From a checkpoint of a small transformer trained on Wikipedia: 75.2M parameters, RMSNorm before each block.
Each number is 500 + 40 x the weight over the matrix's rms, rounded and kept within 0 to 999. Layers, rows and columns count from 0. Numbers have three digits each.

# layer 3 attention query, 384x384, rms 0.0738, rows 0-42, columns 128-191
467566487490639456512442501448535511409542533503562431491479423538541506458490489521514539543513568529488525525556450532520509426518482532403554565497505492530534389526564561413453532456515519
545448432491537389414481511513550522510524530455493544478468474485489545519520439449478485558577526507412478471535519525616475547456421466541540502569391451514485508496582530463517477502548444
559468527423537375421468491508516492540532522449500492583429473528532555509537450440552442570517561509534495454544543555573553552419485487525582504556467435441505555540557526503542410535559459
565481534519422447555549576480509625485489468571517435583535522505587451482570454595517502419464509498492483544524541410447480473487526511499643447574482497464582468548495472439504562496480557
552520497486473459568536570467455517526519500529557428490542526497574454477517497560556468408519469497489499519539462443455460448502578557437538465498478496517539443498489488430512566510458518
483527477538481642482514474489516496526473511550442506386539553472469479475403576510444515478498486448461459528501464475496433504505471553487403469442513590497443494455485486516500514457471476
479510504472445528571502496502482540510497511552538439494559499563583458495501507512510524440486453486538536489520474470484455463529521544462521469493535523508540442466486466401517510516432545
489487489476476629441485459532534498491497555517452554405484504441452552480404605526413536486547480474500487547475473533530474455465493600514454492490504578521410524506489505497452495489522413
526471435519522483443452515503476508440516583478489543560484447471410539520531461499501503565487495506417516450394510546520539564469531422503494576534555488488551511516527580575462453432532461
530531514454527394527484478520497537499530475437551469573422510524529513542589433519543499499440511513481520429541439562559526498490531506492489461591432503472516565514518483519553546519501457
503491545594517421526526566473541500469506470476515493579485476517522455532535396530543510529438532524495490473491485533500492515525538452533596515539485444505591472541522507486548465518501545
492546519477467463619504473501438515487457461497526443538506486557567423452511497533531460448472523503531483491569420476505489508537546510466473446531478459509517497479467497451515525561464561
562495494516535430480555555503514503503524530505497489579494439539540486531546437552497461465466543515520460470522472561525517481538525470518566500551482493495537497489542544472537500518429521
493552586539484464615558517481463593460447434435524432505486510442548393470528498527538419441520501489541489558514469515475468506533589493442509462500456483458476468511508446433464536543485522
512516551513439425566488533499416560452438480435543488481542502459515465472509614503538408497455491449490503509437446478478438539481521529509476485485531486454498488461539501423503508522484458
566459507418488482444465565530483481561619496433522487488516533492488555488469526461452473566514505530521562511438489423569494474462394490557528487480517506476506547463470533441446538482489485
583478528513560490453524537527471512499546470478453477557430485500511497480496454545450488508500501503525467550457480491466522496508484454465535470492490478508548454550475582491464519484451503
535539600573585495604556506446547569530431506484478501473548501439635497539505530575560491407494498500555462504573483558423510468554570510412463458502473446517482469557470444539554514549476510
428466505477418445502456436485529486564437528527585476500556497535497490513523546490538498424424457444485535509500433521478463476482387590458439470489534544471433598435493449487509578457536534
449428425432412532431456454582449363511536544553528492519493495559386595533508537431445528499515493475510529438536488465521500468444399620584473523484542594516418601440520468477480489474552536
533453567505491440453487583542527497504469479510522472494525580515522510544495578519531506516473478476525545538558470544516445438523439552530516484516450520459451592482495455491484539492518517
426535493482529524428487499468591463518431558503544482482497494504456450520521461546561533495577490496512566531452501509497483407461463419507494513477499518508460431573496465562459552517523551
506430576501472429505500494524529495475440463530530474560506460527571520558433518499553462456450513503550486459482467467456475509502471568498545521443515432464568510459539506482584466554486503
557500466455464507413475535506474411444507545505511502538453535481375487505487520465483516550515479484527512498522570508447465549437449495522490512550532524476471534507541497527487522485514514
415459475479452553482486438518505502533509488517527553509484511543422547492482458476559582565519471500606523520402520442408507551450471484569530504483556507481474494503486486518449438512505420
527529489483506449563558515417448534550555489452454455497504498485515496471532484532432509513493495467490461620493537496512512481500539469481464448552467531463526563547511553458501579480474483
549496501492587415565476518490484578602571524520510497452529517455502511514507513513507466439484481493476540496504527482573515451462532496439467468545496556523444557571455502509577515548499428
467520570537507519569544504509508585506484477521531467479531446444603540523558562477459440474544576489587506468592528520523525509480597587488484503499475471467468481454540498514560470488502454
493518518445476582447468498592498502480476490485497509494458488517518490523503534433539440533543502524499541451568435561574506454468515556503524525494460483529472512463506530533434556447539541
399462375500483590510501478461441493487448575542501505526484430492469486498548506510493559461522493504504480517460549498503505548501536475534513552561557495471496425454481498492426504456558470
435505420449534493511453425487495462552497565465548530480484478556468553454561480434482566456554448515506467531506529440493462502441500501549462506544534619495462543498534442467544538510535480
583531500536543527531537559454426489433550492417492482479486518479456500514500484524454501551505521508497481457497507515462521527515543472434521485485511512511526459497473506504472438468427462
525524507544436461512542519458516509467502496507526513521503450535543505503493514456473466526491494483530503517478432512464578559497531491510493533373514412513531404446509479501501448534538498
441506520485454499518537535486557486468457510537495530533562419501521503493494566511477507451481513463527461512505532539470537473492498515522497526485511409570503448503490490520505514529518503
523513520529494463477460451449552434473503451466559515575456502572462548528520496438470592565469486508491517532499537472413504530506450454501505511518483510472545517502537472439498511497534530
453504548568506544456485460459505477537460511550476476483433520455509451485543477547547531524423539571468471494477472491469472494530483494500483438505515532510528479572488481514475507527469573
633521476500543460469517540475391457474534535450512526524454515533468559537481517449444458499478502522443479401521511492535540507527482547513459538481553530532524531428438534508516507475476513
503451448538483491504466494500462434500434528515522476499525538537514486495475506531565495482490545543464514500508434476471533503530497498520496520460513492470479496471448419469549497521562534
525487401432500486554519532521472537438491545471487513456508562553440500429504496518558469431561465516427533459618524532445490535549504505511460500552538553473514485476561426526469489439499413
519541449466516510549474524482453548520442515436521503470520419420480478494558536556540508411486501490516511512479447489432552468538572520479496500492534432494469411467464520585476567494560440
621489509437578485456528590490501532447481567440522451478498524409541446543546475537485511497509523559498533515557499558514479450521501499470455486594521460470484503553496508521527580500483475
400503516549453556491483444532545482508531502502553474520482452498533445542552399498534503534482490508520540560443508539461444454543519567560542466522526508482538534471444482519423518443546546
431534476538449557517528476433511474445476424489491513563470535486483465538548481496513538526510523467478432505495517535481459592504529468476552520481478481491531502487530468487455484426521579